python train.py --n_kv_head=5 --head_dim=128 --qk_norm=false --parallel_block=false --init_std_down=0.00528 --final_lr_fraction=0.0 --doc_mask=false
Each number is 500 + 50 x the weight over its row's rms, rounded and kept within 0 to 999. Layers, rows and columns count from 0. Numbers have three digits each. The size before them is the row's rms in percent of the matrix's.

# layer 3 attention output (transposed), 640x640, rms 0.0367, rows 113-127, columns 0-127
107:465536539474482503473546470548464457441540532516516546518593420539478485532552522576448514554543575518560503560484568510521487368554510481596464543512420460527446548555435432562515525492426508558478526512492451519502475526436512489528421494485435449532414477571476540501469518473528452509519521495439499491510490526508518496500460490477455477539519490394490670537525526490483533467449
091:502452515491486540474509559461417559541379513446520507435502530532588554442434578482430556473449572528515537446399495456496545523501551455579516506538438466503502404531450395409500489492486502446430601444483476426454488485505488487470580558522502488412456454449503447415477575437454488521439495445525500536542560533528532461504479482495628534423443471551394477502497481530626521483478
100:441528495514482515387470567585559427554579499497446545529539489506376507499538462461491490495516582515516609511488461536526592543512467444495524478458480571451517521524488478554499457574428472455439480603463573550517612430580474471594499624483483432482517538461440498548519517507604514495422571455448543601421591484549444515543505468506465484493491519521476478421461515510443515441535
094:455495536509491487482530489496566494562525528562582674520534535539481564586555536516546477517582428517526610483468522555539455464620539493580592501511564516502526489569568514496522480546500517393458479522542460499497529517474545489567469512502539450509534533556452520444443502496541567495542537522505535525537507486494521516531469494544493407500475529498434526553555470539538576526439
091:499390563574518504589550504488527470479490505525571582507575564559518513508416510471497474398499572571490522536397551547495526471430403469500584494517431497544526411437498458445391506525457469449516455509518534491531451481509546503556663500538522530539568525435464503521457454479556536526493524413477400427509511555606483472459554497445567470513475502593501475554481487478560527526537
107:446694382430455536535563449512564529456539548453365510561437485462450492483547463459504498529548447508480499515524526485476562453465392524569432443404487511510504556504491512569461469430500468525466430541518458546471460529511573497543499464511469501495402450549450495502438456498575457535457524621495545500415539497534498517454491476539401475562562489437495536474553528503574477442528
091:537520484517517425529490559548457450485530550478482487514563504536517559458507571507444512511515481471546432473496437575500457479526444547551474504459434550448497526484536547476490581494456529392414536510603476576503533597576472356511454525476465498525527518479496405616455435487470502525520520471527446488538565474507475565414550498500519508532562613520454422501503488541398456393520
080:512504497498479525554442481626559503522455518486516559549534397535464512545554450464481503503474415450456430424506440478535413539446560568529529436480501481529457508604451551498566422502445450473423433480499520442527534494537526491421505487577544492482497541516535502526476516572488576535470501459523583480480532458492587498546525517541500473589558539448483534515518474452574421537395
137:495538606586535566501488491520517481541523503612487574540518482409538533503597450688506419511501421595584545442511578580603460472513567539543513549491526488474487520504496490467583452579457576478477450535449433551435457514439484522463453470510483415513606404588484573472524539468414463436551472511519528564500427393445475564446474492444451386493571503544494552554527527427480541578485
096:451453436498519451472484533524558460499371502454554539531479456527470445476489511464457589533535592537510433384483410481554422564466528560538433601497460581530620548545491535559551537612456437488547588455475558526549476525506509488605482619530451557433461509487461491532500570515508456471507538427419447484502519515559458474540530586597571589502543424497468466472514618535405487516456
100:452523583496446528379485464444465439524563469490584595541496438543414578510449448580432438464520502564537499479624501468489454398425521521457505500481500611558521515530580513522455457375482530479461494530401514553514442509538498514540522431455394394498582452461461595464530503527541498481445488529547540533512591516519625497519547538462454472480518510448481535558516433397501387580465
100:442517534511486616500463529476509503531492481471475518442494539563547484514470537497463534565463533507478497524468430437494538623552532518494500476459492490514593510497501632499450474547514407504561458567438572483461481526483458469505489518559512575450484539576429427452521464497539504471540415523425465371541494498517533450503531537524471624498474381513478461548480444477527562530524
090:444479590472508526501525426505452541489520513506467454478429542483488506521537420510491576512488594509558530530556530485454539503540459501403534557574504557519519474450671469540482548444471519470510500518466538465551545504442500491501421557454528467482492494564531451560488542505555434533448535446492551449491477589483512453577521485426505450402451495499586527424553439535467673553562
102:405441507454584557539393521532478571580526506429533480480468522551470444464482545462471556505542516346484491497521447502527581533547596544480511462491492532521500522515502495590442563470425423538469564547526506567522530545478452453498424504419382547437469424420497501505598484493496567461521476514504486466508532500533415527518547543550551580459438379477468548517463505569576482433628
105:572506402526551520517489533398487466447531503526462514457449454492512487486482463396606569522601537371375562537514479489475526482560501531583575437483625568551488464572528460478459434590533466439532511488543513503497492536488485465477508508524466563491503565471519488485496566552516553485602486508518576418511480545443563456536529440587497577528503494552434508532446587517608491451539
# layer 3 attention value, 640x640, rms 0.0365, rows 114-127, columns 0-127
080:507449465450491509540552551421563464533467559577539434581529477510525504498532422611483507535624390438451560510574562553495469556457523440329576538553492480522524496588402595524517595581465457388567538487521512479440532496408479511587526588471536528471520464458404576522511451461561505490522458424491514499509518511515491464592574377524413456521475511584517430460554472487469488517469
086:514515491487496529467421480532521539495466547484488588506499541412520466589476627479451465506444444518438561535426534483447486459511518537512391614575492525490535539643555491516540549460468476579522555493544452478531491495551467502530558530511438470495523451541538500522525479562501478562454527513504478524398556532583518509482407464533537451501455446499526543483504549517585535395436
082:494428446508512506504432496485474478424435492521466460434571500440607470452462489467606490514426484476457463514530514413440556540457522587446505546383484474496525494518476475533529556521453521613610482549423494511402461539509535450518459534499492513534563479507480497523530506480473510514543554422474517450409491517421515490495511470465417515501470348507615491414355593512466539466534
081:580580474498664540494525487463562438627549561525444494550570477437524534548471501430521519460574423499501566552603433438576515524494550547445465554512528537510459533368519538545648441474544447449548519568547550505480596537504475437448583558587459523427473520422456530576426513486535483447480519535457617438545425488500544514537533536575501447528504488541468505549490508514481506491479
090:463491453519493471423420456439531602522463536488533569457567530523454527476449558498568589481496623519565505482481576405470455579500503514594613454519463491558527499510448460453525497533528492482490430559576435551608511492407390433527560527473451486497459607497520546587389517534551549524485487511503512503474520532535524460465448510560476467442509602481489502416484374431570514400479
086:457525583481496517467523501434516387542530428460631462512474476503485425505434518484472479458517477443514485620477372445575494618490514466575481551514552537455506478488471532571442480491553467506498568481412501475561458436418513610581536547535453528439581506443575569472512557479475464408495490472530582553487442461503458483450476469471464467489537525561477516552558503463529505479408
081:469602497459471506411415571519496513593481550524462453512529512517444426514420498560464499568547474508554511472515546427533574469417488529515572555442513607523565512547487422521479501517535543538473525535447442579498510480469362566507383526410386509498529476542466463499512431456483464527504559603435472582590473464414475449495500636477531534522541530433512454449498470494470508465539
080:493389525405393451520462429407539492438507575509456510479474532572527574461529470477512474431390521441482539526548507470493472433495498554468534494516468525566547520543528500625488517475466455500503601497580507518577490482524623564474557458537612583552478586405533415492454483468515491522479602486571481514423464538535514539561517473547504547470388462599503511470353423528415457524437
088:516581547396504547458401456557469520527529454542372534493551551478501542492438556483404487531526492537454581649456569610484513473501461432547551519522511554525544459613487373539512515503443494465499522432437495463556475454481540427449484375560542555578578499408520442535587471451488494524427527499570519567603527520505425492506445517407440489511407607466520575534501525502559551419455
082:473505438462504542624529596438604519408501455519470433565480559359522569530621505465568521417392605419436476515492540537480452614513472486475516568511440568435457538527513426540575555545593431499529570492506472504565483472505436555480468498495507535437468505535496529516480574451526405497492524514461499525518478444569493471531450588485595540529489477476463425508492562476462563416528
082:536520420522559502439537506481522456522434508518576449579484479483490479459590423434650523377564453541488537531491427515516557454533559539505473526511614569550437518409525474459550566508489542551500580546543519551629540526474606491509458426535522490467468468409520537572518484604458441527426534492523515522419506547474609610465435520470506500445551483458565422587500598498502406502538
084:543523419595610430472542530481515428485488435497547529580513570487645521471441520433366446489476453622479456458524540539478381430501563417431513480482541444467465456470419450487510529553540481558497465467480427414458427524523472516405502464556521506458535470482522444505496564529525522491542523561521483508496512463570433548494513465546526468453523499510441541527419487437553491501473
086:500488530551459447471590594448551447456476519431506459450473522544583479534457578457479606492552432458479477547425491580395454561488574457529482548564499542495503545412562543496504512612457480524513472561545485542524410486574500514475388523654504507539487521519476427515437500512433404557426449530474524513460431481476535506482508551415497455449469459537544456474478488516503548549472
087:415405505467435510514607526559536515589518528503485492500484577545499482528436532545524510452502501480472501443563507608502510528566541470444506576551536415472493558374438598489554564441415490498536468475447439518448509429522591488544381423467512554445478445558437510457530518436498515574424507391444499505513431498558471499553555536478494541463530449438523526565597472505488474502510
# layer 3 attention query, 640x640, rms 0.0379, rows 128-167, columns 0-127
097:514486542593572576409526450426531485483496572442518532545469496527466521514447423452536522518518493437528552562403609521436527479520507445516428543583534510483447478575521480524494446522485536452496468523613539506455417421546517543587442464526530517517444636487540478460476399449478489473561556483548447479376498376419395537513487577513449613509376509456438553584493466472397494438513
101:449479464502559556663444465456459468447439589487565534438485545491521464488497526478422529478465449504502474494493497539473488476493469486491506513522476521606541487511542479473554532436595442485497491454466489533467483535425470520419598495535522447548552517488582443511467510533500465602489493442490507422468470511538563531441450531557426493512502525518433492433420412507464539535485
103:435480493472571540496536482546522438453533437474454575525471552456517502457598535435528489447464615536471486519481396503536531563593603477556528524470507596467493485530498469458541595518512481511440514610503510437460456416482398472558488449505448500450454440514510462530581512513410592480479528518485464517535476483529503513553522550510655549452551477568500494554426532499499523490476
105:461521466568429523527472410475459523398476496471518471482567518560519435616474467488504510484486420503646528534465525546496553544617456514460491525499521531381557503575633494446490499518461520470509524477496530530444468560599471557483536567579562450518461377430516520588544510533520525558566549445445506489372520492518402455486540456509510441594584515506440500561513510438608557436610
097:502470580477421457429502585503523601485577588523478510436476525546474490505437490452452547437484542451576544450513488446506589455434502572464549535473510537521473542466507410494455516518489524537471479503457475499446474405481542548486495555500490454489500491466512577512632543475441520415554476513521461531519606514410523498475435469483461461490462473444543544600372561478529443582471
096:566436577482434475474452570556518385464550561529497500388456520493486541483504456473496498514550368487591554505460485584543547502505438507496568501564502434580621533522550432530476459521567562607525503586486442603555435527570417450468566564467517537492488448422505442497496454464510481584513561495451542494503444460522510586440511592452486504543515425473530379533549469554509463486530
099:494552514567504485455489531538507549497551524448559496545523529536523552597468544503570471433480530519431561505556489610433540554508531553528501546456479592510536574444470486449552586528483578499484502565524447489476512514560510485431589536592541538428518534491504452528528531517540466502615468496511548431443441517488409478629493487537509442440452505571428472483529368492432548525608
094:526439547454545414486495500508554529526558466508488497493560471523454563484513533520537561451575510473496475457378483468473533484569535544471530524476423500464474457519460561492557518421506497596427527399414472528577587527506527435497470384439505503419468580519405476392459563512489453490543524471480498525491427454555533531526603495612554496516503598515421500472546451507543445510660
100:497498455530509446541471556537496475474566453574545637481547489543484467519588532534426459435480519496543538584507502462485490334506505468471570605585489491457559495540537590442537483496559486529550470548442535435463489488493493557529549694503430520463448475429612467446466491544484511472510478522487482537481438586483489447402462556528493449495549498502483480444500496455545515496503
103:559532576458581533603513471484540501480443515458588426530470446461521447511603523541497576396506548514500438626578486467517563585526381525578526611526519476540480563480553546534462509481512508534544475592536487443551470482501523550442490513484483419469511501463514509529436497480563444493468482486422463509518421467502491485470444431488447509525447479603557491417518653472449505469516
099:537556473499472432473400602521507442498420587576473439379492444574434468409459507459496528490431450434431554381441438481539482481489458564541445459446474474638453503452441597515536435562508482483406485482548439530542467489546537485545481464498480540415440488535430544447528470580509496549380509536514488482455473497502465477537492616454426475465485439563545468595478515480460434551572
098:537570507434460459502514547591516488464457522575513482456504470568539533516513478438518572486568575448508486521519469518458494483491475419453488428597468613502556564467493514519484526649558465520543468525466521489544541486464557486514289539509536476489491480538462423521457520508514499555575553544515404526474527446577367547488422544607516387387520502458464454468470474462465512523538
097:529504493441543460564497456421551485439446491575471553458439482411543504561537454459503486483557482486555446430436483440508558619392520512434492489445583539479428508539536501443494482579550486627520483528440522547510481486550543410576512494496467474496478511505485544475437503491486522589485557554547494570582530449557518551579473502452428423527508548493489474520516399411395451532580
100:453496526526486510507447537533452532516538494569496366506518433540497484501499570469496463477509429525469394471507474438431516420444571544518413455522459487508489517450451535487530463586522521516430501506490517442491479443514537521554540559455531516518471521542521577584534453502480519445568553489412436514560530451526581446540562424507576529471484558498506474499581448446485514463489
096:506434516526507477508438534585570464476491482515501470445582438516563551513490409521509507408538555465457468390458490444435715532525444479536549398511598512641443495436508498476523627560618452571481511497542544509435557489499506505462455519553477527504504485494511526489469478541530533520489425522546446493540488528457506489477493534453525517500525540424507469509543507482567481537452
100:488473431586572493547479475519513526523565479431531566475520549566410473462462452539478471469562570445460485483471470381446576579566463449540606507419448688490481514490467454467600509526543460537479500458510526461528483528470478588386408434492434428440618533533505472555490460504567510482515494500567520473483470434489564486504460491639529423491547506445487519385529551468499595471516
101:470451517535469561462411521564469540419530512529442479547436438516520565520596482594513487518519473594513504506500503525457461529436510523429551383491478535446490550474499387489494452500411427512484433450524487521469521477477522436509532465508498576486508513548453415391443483504511412500611492608501453552530631402560508483513465441477485435487519496511444467498453450507596572502519
095:487425561523571518366446470396490517406462548507445430470459564519578518555473487562495447510418559581494434586563517577456537479510487515372464495457459473540462475522505474588508509505484558494526536551505482494479491403544538475515561410588555438553419462480515508451443532438550505370566514485516499521445507391495410534521497516550435613517487480603548448541546426507427470465531
095:544400513473550531456574483490472510454520507417595478444513522450553516473591551473568600475484513479470515464518492467510534419606474587473498528545487497445479457490504584451515476391493586552579484528485580492582467529400547578486480436469455530591477534575466520530527503590417548551583562534432530424520568550459445523555455405527489439418461555390512505531457417583549593514476
102:506448508485466493522502563462445483515465472523507544511511526474577491467480529624513472546396402527556515503515574383517468479467535466560477477452550397525484516503441562531451550477502464505528584509503448498479475485463578578522526491428451527499485520453454558549548514552461441490453465469476520517525425429517476419591469393447542519502417416533461493440497484531491437586491
107:419500501516561503492505474529543526554457466424527513458504443533543516543509440465440536473536529438450481493510530557476565544542482497498554531562535485462558361446469539551486544573472409588548474516465519495470453538497482524531465475470492498502436524568445487536493554521483452593506581533474540467459462524591421509459453541536608466501473505444580521454496476451552541408510
104:462508500454499567608487449420601500475473535555518556416410381542567458471400521516519495548477584422496480520436523551550448550488493496423500477535554538547462521487436441504466586497497625469475477485615564461467506596484383479492462531443450476459591413472543509482534522559471500490540523489382447471507501404535498580432517479440417467464537526514460505486527518549505552536524
103:559531521523524455530495433590479494401506592493543476491541584534505524425444528519523491441573480425560476556528525529468512526519507491591570481456573586604478605485465442499481508493552529480513443512563517509453490433580493555427548484545465579547540464407547583495502470561517520529484510505545533469462544550524499488506528538536524502505478414441525555563468461520471559500514
101:465478494542536550563499527497639512559597526422429522444455484474532470473519496575465402539479540496493435449479498584463587565560512552493503504495436495430494536466577551520533513522403507519498521437440480471506440442553385484485530456451500540486496571522493553517560421494446482569536540439522418438564481489423551519646521439505577428427533494495502594415514464565497502498620
096:566553516439498500510530469460481468518438595576534572536528498597507479529379464524550532532512531489562533474534472451553533527526494564439467462474546501471493551420497499491553481525617552569492436482570503512507546578421471419439538520457451470506478496508524536540532454503483453451573482465456567412432531460442541514495503521434496451434494459403543441495471443521473559558458
105:559498481470468519642501497533418520506560487512521493528478454529575533456439462547498478459447442514608441577441455483520522444447528403541488532513540467523553478477498563499528576519532461458529492450546515490517608578456567482607590394432522496515432550393475525485473556537437505468563458555384530451350528469518448498486491473548526484474508518432504488490530460476573505512446
096:484556518429455419528517479474505476439541498455514446529521491569406530567554430557494516587496487507464469587519547532400521502517515500532562536450477476498469499401435494447452430491581512466421477552482404492537458557495468504519504507536522481446484451417574495570516491453521414472441526523514508430403465518450575469449448539526534475486581476537472380507512541494488538468496
102:474516566496535466497538454479392471549406381578577514485569421472440518467503460470463542463501465426482428476462540463571523327593589484478527495507566458545415449612485455520442524404628457489433464519553490514414548455568544508455433519578499486494534434397438474524547472516447457608520465542474403513521444544437516535500521377437472562416558462616579509543451514549527578550529
098:504537526486586466542503555530494486559447485455493548525506532466460533415434518422463558437485516466464485499542490485473557565495506523463497463522579469496392467531507470553396570456482462505521454523442504492490478490473457560521476540572453500432469424522481515499458486530556573516545574412477519587577437496597463459591450569467479556435413481466456457493479518502576544500561
101:557459473523501532399476494533408491547539445466510487426425496482463559485487531515481487458508541445527506506580512597499518454453511557501467518453425520480480429477558503454476435509461544483428415558423569517508435473461548486439401512486513546500500424428479546517460538454491558540500598573496581516537548514525556575415498453500514426521517483516513438484617526453504580420420
099:439422479515510522482413491536556514468519471508495493541618473549434460496520519457634387520544497480480538449527521424537522465434462533557476488427493585520638492572430496473394465500624466511541505494453549540542429418473543451488411441474493460502593456488514501461426515468507552455515532451448455492517462460474527530475436560467491577506399484462426534424451461428481537500367
100:609494498527570425636496468479380501538295505443503519565524439564508601467490415528517554422564517425466517414499468471528538575493503565353513533407466404488565503524427428540501517506495435491485481584352460486512500500516496508427515439460514447495501528550546442487490451472486511592506494469510490490472522539475430555541460447404493467476485462602559549558474452509520507460499
097:542502484457493453485474606516462547424609504530559460503519546402533506434439541583525469437465528503468488574455571480493527518520534490512496547478485566497449522478638558557545517516465526527503432549513530452541490446512524480547568508500485476490554461475527424510426541439521550427596554456506492581436543504539449421439545432511494475537489467536476385437436446505481480487491
099:500518489471512490459503543393548536516501469612546495516472377461482429585537547556490551432560469379538488447534485421540517528477601449546428437408571524412463553484380564449490542538434524529492480465490608543555510447514493623592529468524509511633506625488497497444420466540455514519494479589501380489415494528544520454523521528543442509570545496546564556490465514427547511485435
104:549511551439591525508527547542493467459569516566432411469429424439488518455643452509431497586518435542577538531407512528526475511494449579552516481485385505535481545420526601491558434598433573515509579599466464508446493385438459453383598508496544566552577505599525525573584490557513498520526493476499554587434425509488550505505561436455459527525521555510496445447482457554510490446525
103:601540393491442540500433575432547574479451539576472581496508450560442421559583478515568417511553548550534512480435519395503599530490420492532465505459449534519477498451463552447510458499571354468468479385533479507568467453442463540425564505503576522516505495568504566562544525563539461528507508461541494592567461524624479517397506434493535563501443580522457461477489517466534455482507
094:571552523456525458399463504583413492500552533441527565432443374453491508447493544494420485452560488446470461500443382552522520570546523524475496481503416529573433469523492451449525515502440459515486508515494463353565543519486464528489528450406505524411488611565481484579416534487511638528492521517451404468493581471464457457516532569494452517543576649421489498484445492456534431506497
099:524510543469386502447517513459565423528483477520497499447544464570549467438573434492497579497479473383486511485470490499550469496508591459502485525524515546455400555564455478456585588557467487530531512515486530573448492564460522561482498457482550510518494505403478452532487519423541494436575627467497496450497412549497466523476490451532501504461467468531442481479513430579446532499565
105:400525403451550452406407500436520555496519468521506483525426429495554487499548593523462508462492661461481439508509478482432541516511524393458472537412531502453490509578561440548489499460547493633396540472527531499590413462521497456466488510512521572446497457502467567430567487588551464511576538506580526486567456428383409512462442481486451394541452475370536531498544595477462501613567
098:484508436499550499499468546465519644519623377592557403523523468486511494454539474478429520489536520470527494489383372522550540552559536454486456515497505461451493435527523527588439465470542517552508547565572552486588417483524451447508488555598495519509450493485498505531478430505476567477491465554530506590491557514552522550631462443524538413471583493547515546454458480450499546488491
# layer 3 attention key, 640x640, rms 0.039, rows 128-167, columns 0-127
079:497546507498443468485530487449476539505549538514514494500475525472492384479647565518439506514517438453434508544503454574505496504538500593540391497528523519492525464469498462441523416616448513484598434535503458446555576552488552668463450605583468470405523506510559543471531547514462522471493547514502502562505511474314466478552493492590467330507606538552593485461474531545542583575412
086:455466521550461458531496508486521578495488518514503515486480432453473498426508439569487360477404518469545546475536493525448416473600506565479532596442498543495497509510458442502489534479538457558510497584461430464559437515590434442444545469452532423442476541533438467500591530456646456476509460499444425545543478438533436427455520541522415474492483482520524498621547469469573637434528
085:526447480507536581454507489474411479565468517572488469413586545482426481566401567603527599424427548572518488581526510513551537512497546591504529587523517549533479510416468620492404512460422552524499458466586464550480519523477561470553442404458478496596544455490485571510484617527500585535503534473530522527486537472565550504527529482452516502468449535496462436467498544470492549498491
090:517595485530413574442583566462479491531447477570399514516377423470450579450512449426488610573510471387549572469520447513549501458449450508438465525639445495532456475472503517641504422497492574470469449505391560558441467485470423443425447501570509518536540482425458582560575432499507492514492533456504506434546426508349509554439494502502571571414559464449491537501613546538518468502560
079:451506459548474531469501503479478535497554578376334453438555452492519592443643514430526511504422472455579485480442522439470454510436440464497535494529517467476542495517486383565477562555497459428467542454486485453508565546488475425500470449509478541428516497515457521539508465413438496529564522428595553416529415547470574461394358392450528530434488501586454517497494426555553480480472
083:470489481519462529587532532543491467526524483467489495486399478497519562515470499471528495495474566491612478466501539420465504535423496454467538444362488473514446562473513536527557539510485503476417442523455502493487458481457524480533574594557494492477466530469515517497488457380454487396614461505529560519521438412478496397519491559562489552481496440522482594443435393392515577551552
085:564469535407444492523449522432541393588503495512493547429474501550470554482499551547453528506540452447598497453387515457487598559505470457466588529440455514416494495528500450473459483465515528440508423580480468450495512484427494459528365456476517505607406504604423414552532460501539572486511528495477496482571459559547426581451628455466496429477545383408520535429571525482541459521468
079:408581519571501606462503456527533396511541511519547495522499474509521388498510483559451560482514521538496447525447417496414440517541561467456606468470528563568546442523461528461538504540508529399432501535565500444488460415448463546517426483513451503543535495497478407491492500482564531419538523517453610543478476550506450457510551480506505554518428518413570448565518486460428564542415
084:529514493510439539485471473423528542517500549502478464524443415466506476515445513450493530558483536520515470532518406553518450561429477523478617478557467519513390607531482522513575490449491432485427435431437426572496451477519555506524455504544455524499438652462401484535406480464553458505571434542516562455522466494446503475468520547529530507599447457509546536534456487447379489560421
082:580537520501441490464467539534584429472418462502450557556590485487489525562474535473547475551451554505518588438555518454521539456557467467438492505489457464499461484580556503480602407467517451413591474604548522533466518543485495492447513492498518495486451528452492419539499551505443487551520528585419565518490365440554531442547512583525587534461444456524466498459450488516566530404488
083:511470561467451516521540420453536536568521482547540453549523473540502477542532507565475430537479504525589439516519335479440511425515444509464575551499447588530552460523456447480474472483495452543513527436449522468539422469477478497488605509580556436472396466410524433584470461500463423516525626478453587365484567533467519510488543423471486537535501511484467474591467513510566468486491
081:527458524573444477465482494566511488458588579428473480523551480474435492500581525545532499564422560450432502514511522463446500472466508598504575518436505397494632527533532411590496558467455459453457497475519526565534463487579571459494480512558452507494464531435509461534553618443520486402469463616478414525450527447496433530485479464523413492494552473499563530566450566439536575466591
086:497500550589508568469563548522548597440503499468494428542516508510483513499515655564502466489383496546504547530472506520512510502482545525525540541450446475489493599500451500654508598511467540458475602458519481503522496493479508547494528482453580543615585517450489545488442521601462441545486489453584490565429461415437544504465548520431585503504574458449555573538524547521506452443491
081:506497446494460496491488535489470543583515548404541581515419602491439560505487526402442527461497604448471591449566523487402444477554439429542484554410491482544490412538562501482458553367460448540552428466575471432584511515515414453511520475542530575516532486471522518419561436489467433526469491490469590484496467562507471483397514521499523488523597463564490489584505424563512531503428
083:473480443463510399561484462555552468518575456492499418542540497502501445511578529435518411454472485470552505503499582505510502507459423526471476483394595520511546450507489450585563460460465580497583466482409511456532507525438481529496570614541488410515532503536434516489487463486410545468583471522471496538495480418501540534420544489558428515457493517456464489520474437498530527523453
085:525421482471524533405505530556393436523503520538514494556532487537565466541499499538506503537454458517466478519553539473406422469545582517511634463548547500518491435467569476496571498582426481449586485540541497484571473491538473465500490502369502545570532483483505550437532524430445558441504444495440520512482532581455506583524504560469499448427578482507477454516550516482499479544513
083:565523477481468497436491539533476506499506486463455550552602503493515514419519495411535567406564544461412485562530532496406554494490500506563465456517426471519523514580524595493516468461525432441683504454596472623462526572489530541499528512498431512561529531482508619509504525446506478487448425494497484501532555484496581479547546458450412540515537527523522432530514478455533467442455
081:497456498542480610457514504523458410623520534431501460490498479540587467450491558405417458551680484421529614487520601480564525481561507569462476578422576513540528444563531533416467510428535468513393421497408406483474454503524531448457482585479573499487502527461527604572571508449491488513488498465495524463478506531456449490374523552527545396560548533538484568481470516468461493462443
084:462546467444482514493445564588577487454477531491479484505410489450514542493486377497454476555533506544485481479506559500473454471497406513468523457438479500575541567495561516514402466486459473505529524522430509521461528435493506553479518488515502483454478480568546426478545453435576513506468481471576556569524425550513472511501548485429524485492453495609344404546535535483566536457524
089:563469528423409503543522406529554463409559516487527546549508458544450491474551480418539471500637494558468529509467476474496500454545519505389451487541495464460463574495486483506503492535612516445558344535543521525469548416524483552462543486402448425489563470515467523432385442481426510465525524455530509501464449468494397483602479487424458523489523473407543481467476452489561463558596
091:483531432543521530497431475481548530509487496461519466553554450566492501427466499552435480508502580529478398474441452425428495468457447525552562499559440517497489541469539496427572487577492519595493479408499567473487519535533502479539469558465480442541528473558459490562465507484505640477534470451511526564479485555481532533508563581515501347535468492470507478513350544495475515511493
089:500570463520568389456476414471566517473515487448485484489518489448504458514511572580521548440528497543450504588511556541550553499459496434542492472587527537597516474572360521488508541530458339581432447481552451557570482556453476581497472438514524578515601558411546485479515470509519424427543504571529424567556505487513546472513466463528569485551438413511522616531536473456490556498521
084:600539442478510511533463528434450526498505485526423454391458516604472515493560445479519519531506539505480575523523544503518410568533536560403487542554502497464517504499496463515571533539537544484544526540453530518646565587494532451509535419307540403518472523494532548563596563463494538480449429507490520550403522429531582561451562509479539498456533501562480501421577530614461482517483
085:465496496517580525450533508489503516472478425525515558473471504487483443561541519518541535456533426566464519503403584453436465530443532525446452535493446588530528559601500548532485477490542462515508536526620538530526456579463456506535445493492476594476477499509488547513489591537510541505550530504516499506542519487545560633453507513472441518501490421539546533551448529565513474469481
082:415466390454521516459451532477592485524477497512536514485559505570406487539556462491438411474494495502380537459540476415473596551472512463553578416487449487462503559560505498568468509501538440399484532554531442461511445585493502458480501545532504584440533556487499491561368520502416612486459437446539565463425468536479478524564539499424462533658436483619461543557513462455426509532492
091:459566574526448489486529433508447489468435536470538501552504549593511465509444408463431591492496596491506450510450502496444506417514409568490444517473480445433515531567455458499509474535543463550463497588439401541468415579489424577415442481553588525523506466496451480443519561483519460513482470516535447517509531515512496535523516584563509507425480493489498472402599520514545556548456
083:464483525589449445481515523549487503596491541473509522539517577501519476544451521501507492519517529329555483365524496412511544455470495509503451458477490489453409489516437442628541405559478542376481584503523422415545532623581405479465448515557550488505439468446540499521497590439529495525548495461547535409519474479506520439474501509562573558429523514537490464529555525609562579499553
084:342481446526540512457561482519505434488593515503381580447449495435447399467595525486499476513539481452502568471480533551502402558451475503411469485473518448475447598528546565429479463483530530510570528502475565456513499494511429453535497564533472501496441522424563516583478580468519534442472494471434558496555441459488510460457486551479532501594456486425542574514447614505551482491477
081:431424391502479459464495517522532474396513531481509428487450505545541532500607486430544407535491548471538478477563453503467470490470586477453553485487457481425534557465547546552483449441563466558508448486473569532516382488494525430497543501529407431543523498456534516508506511508479483414407527558441506489476535528506474469498535451519480462409413449565683440574502475457474475500449
087:523486436469490535552520471470471620453472463432541515544470544602497475557586487429538515464467549487530434450485465416535494374644378514529370499474610444566501499396452554559558496456452493522563507484499456516442508562436570487524452512492556547587501498398477525445530531474484536594503539482566450528499467583454516503498531550557495418357478484545553568430394501505512464413521
080:461515495491476499546488502485533502552540489508545561501514540394439514486470504485542570470547455478412485504510435505503481578495549568448433527532520588444540492408478561569530522511468563390502502469466488520520513600427518503526530521489468496560592576539531571451562625475508545491413473412486481435578563482445469440540471526439473442533471496490433412538573508565459436562556
082:435514479442404569509535452458491490532499505471511464431468479489562426489581552515501486561497449505491497573518492484518443504448566509549492551663538500545561519519426560477401586503450536528501496464502592557503427488440502437473473472583487480473511488485496604523472615436509554542535571476462513457526508444442544459432545475459482636530452546525429444487566497447485408533478
080:492466555463495561513403497436601495468544552500441479452512534568536540593495520487381454472483525523506450466530494504534503496560450442462491541494414482538431511599469549511397534528431414452506436434548471528441537469554528449554444568485518489558409583560538488473517492509496460513446529578497552461492480544437420554481589355545474538465565460496525500486511570423463524485530
082:475572572437420523448528551475607491488556484394507507494536493558536428599490534386483530552616522520551462429460527544449538519468510510472526536544420503501482499477554498453561549584449502435426431477538395448438402447478475526489578532502492473482474594539471496468584476413437454474502552465522482464604496493464527538494446506425487495484492550521406461488544509572504526528416
083:451547480464487522508466528533473532499545483462423439552503436589451460472479513545461553519411552473430564474583528446472540490475547530469462574501459520488518387499547488474479534554486459515521473516481541587484489568505472473543491449546479458553475536506531535513534526463521491524601422534443520504472463437524545582493538487435487570453446470553522524447472521500496517460607
082:506475586441443521565475561573515482502468531445530552537483485470502477550406577530517453488563429459474491509432542503545534549498508478531519479516557450501481473518503440535475539541482518396528511450528487482469504483597554537547422520589468410505529471505472580470501449539501477473476537452448521450459585469405541515455431545507444483544550493493497494442440527454441573449548
077:354447448511514411443577437402562578419566479489416567499544482462466493565511507425470463461493499393503451463480568537471429495431441456473560523542558475489542475481454499476513438524492533525424513572512401521554482509506500482487408486553433529471533584489505490398439432442473535409504447522459439455550452523564487551518467597530502478520533457430503454460514520532535496568467
081:522474441419430469559475499549504651490489506487448508494493451502556504518438520491572483401471494564481577526470523471510491568504397489495429441484467487511571603444500395646478433488545450469428493534563538542480538464572542443537459536494487560607471525513491547443556481529484463556507489487441405526611456451479532589440500577541494510527478519455446472535451520429552514541538
088:450465473460512560490495565591464466555409525475579559494503444497520420454528546491532455392496357505473464522516492435573477470479560579543418563501477506640503566488381625518543494511516551557474522504547471460498507512431469536524551456578524513413459569496441472533465567479491429411436451538552519511437460497538495550460502467644528500557492581509461466558478446514581488462473
082:449510485576507426554527512511505483497510508500450599482501442509490488483450635445526481449535486532512560500447462469515514485451530523593429557507539575550528551418413545492430531508555474511541488462431517590454524453503415457448497484568589513500550598495474531468461566504453531490491503488544449456501468478519497433524490564647506487545523529449505535522571531519494432470398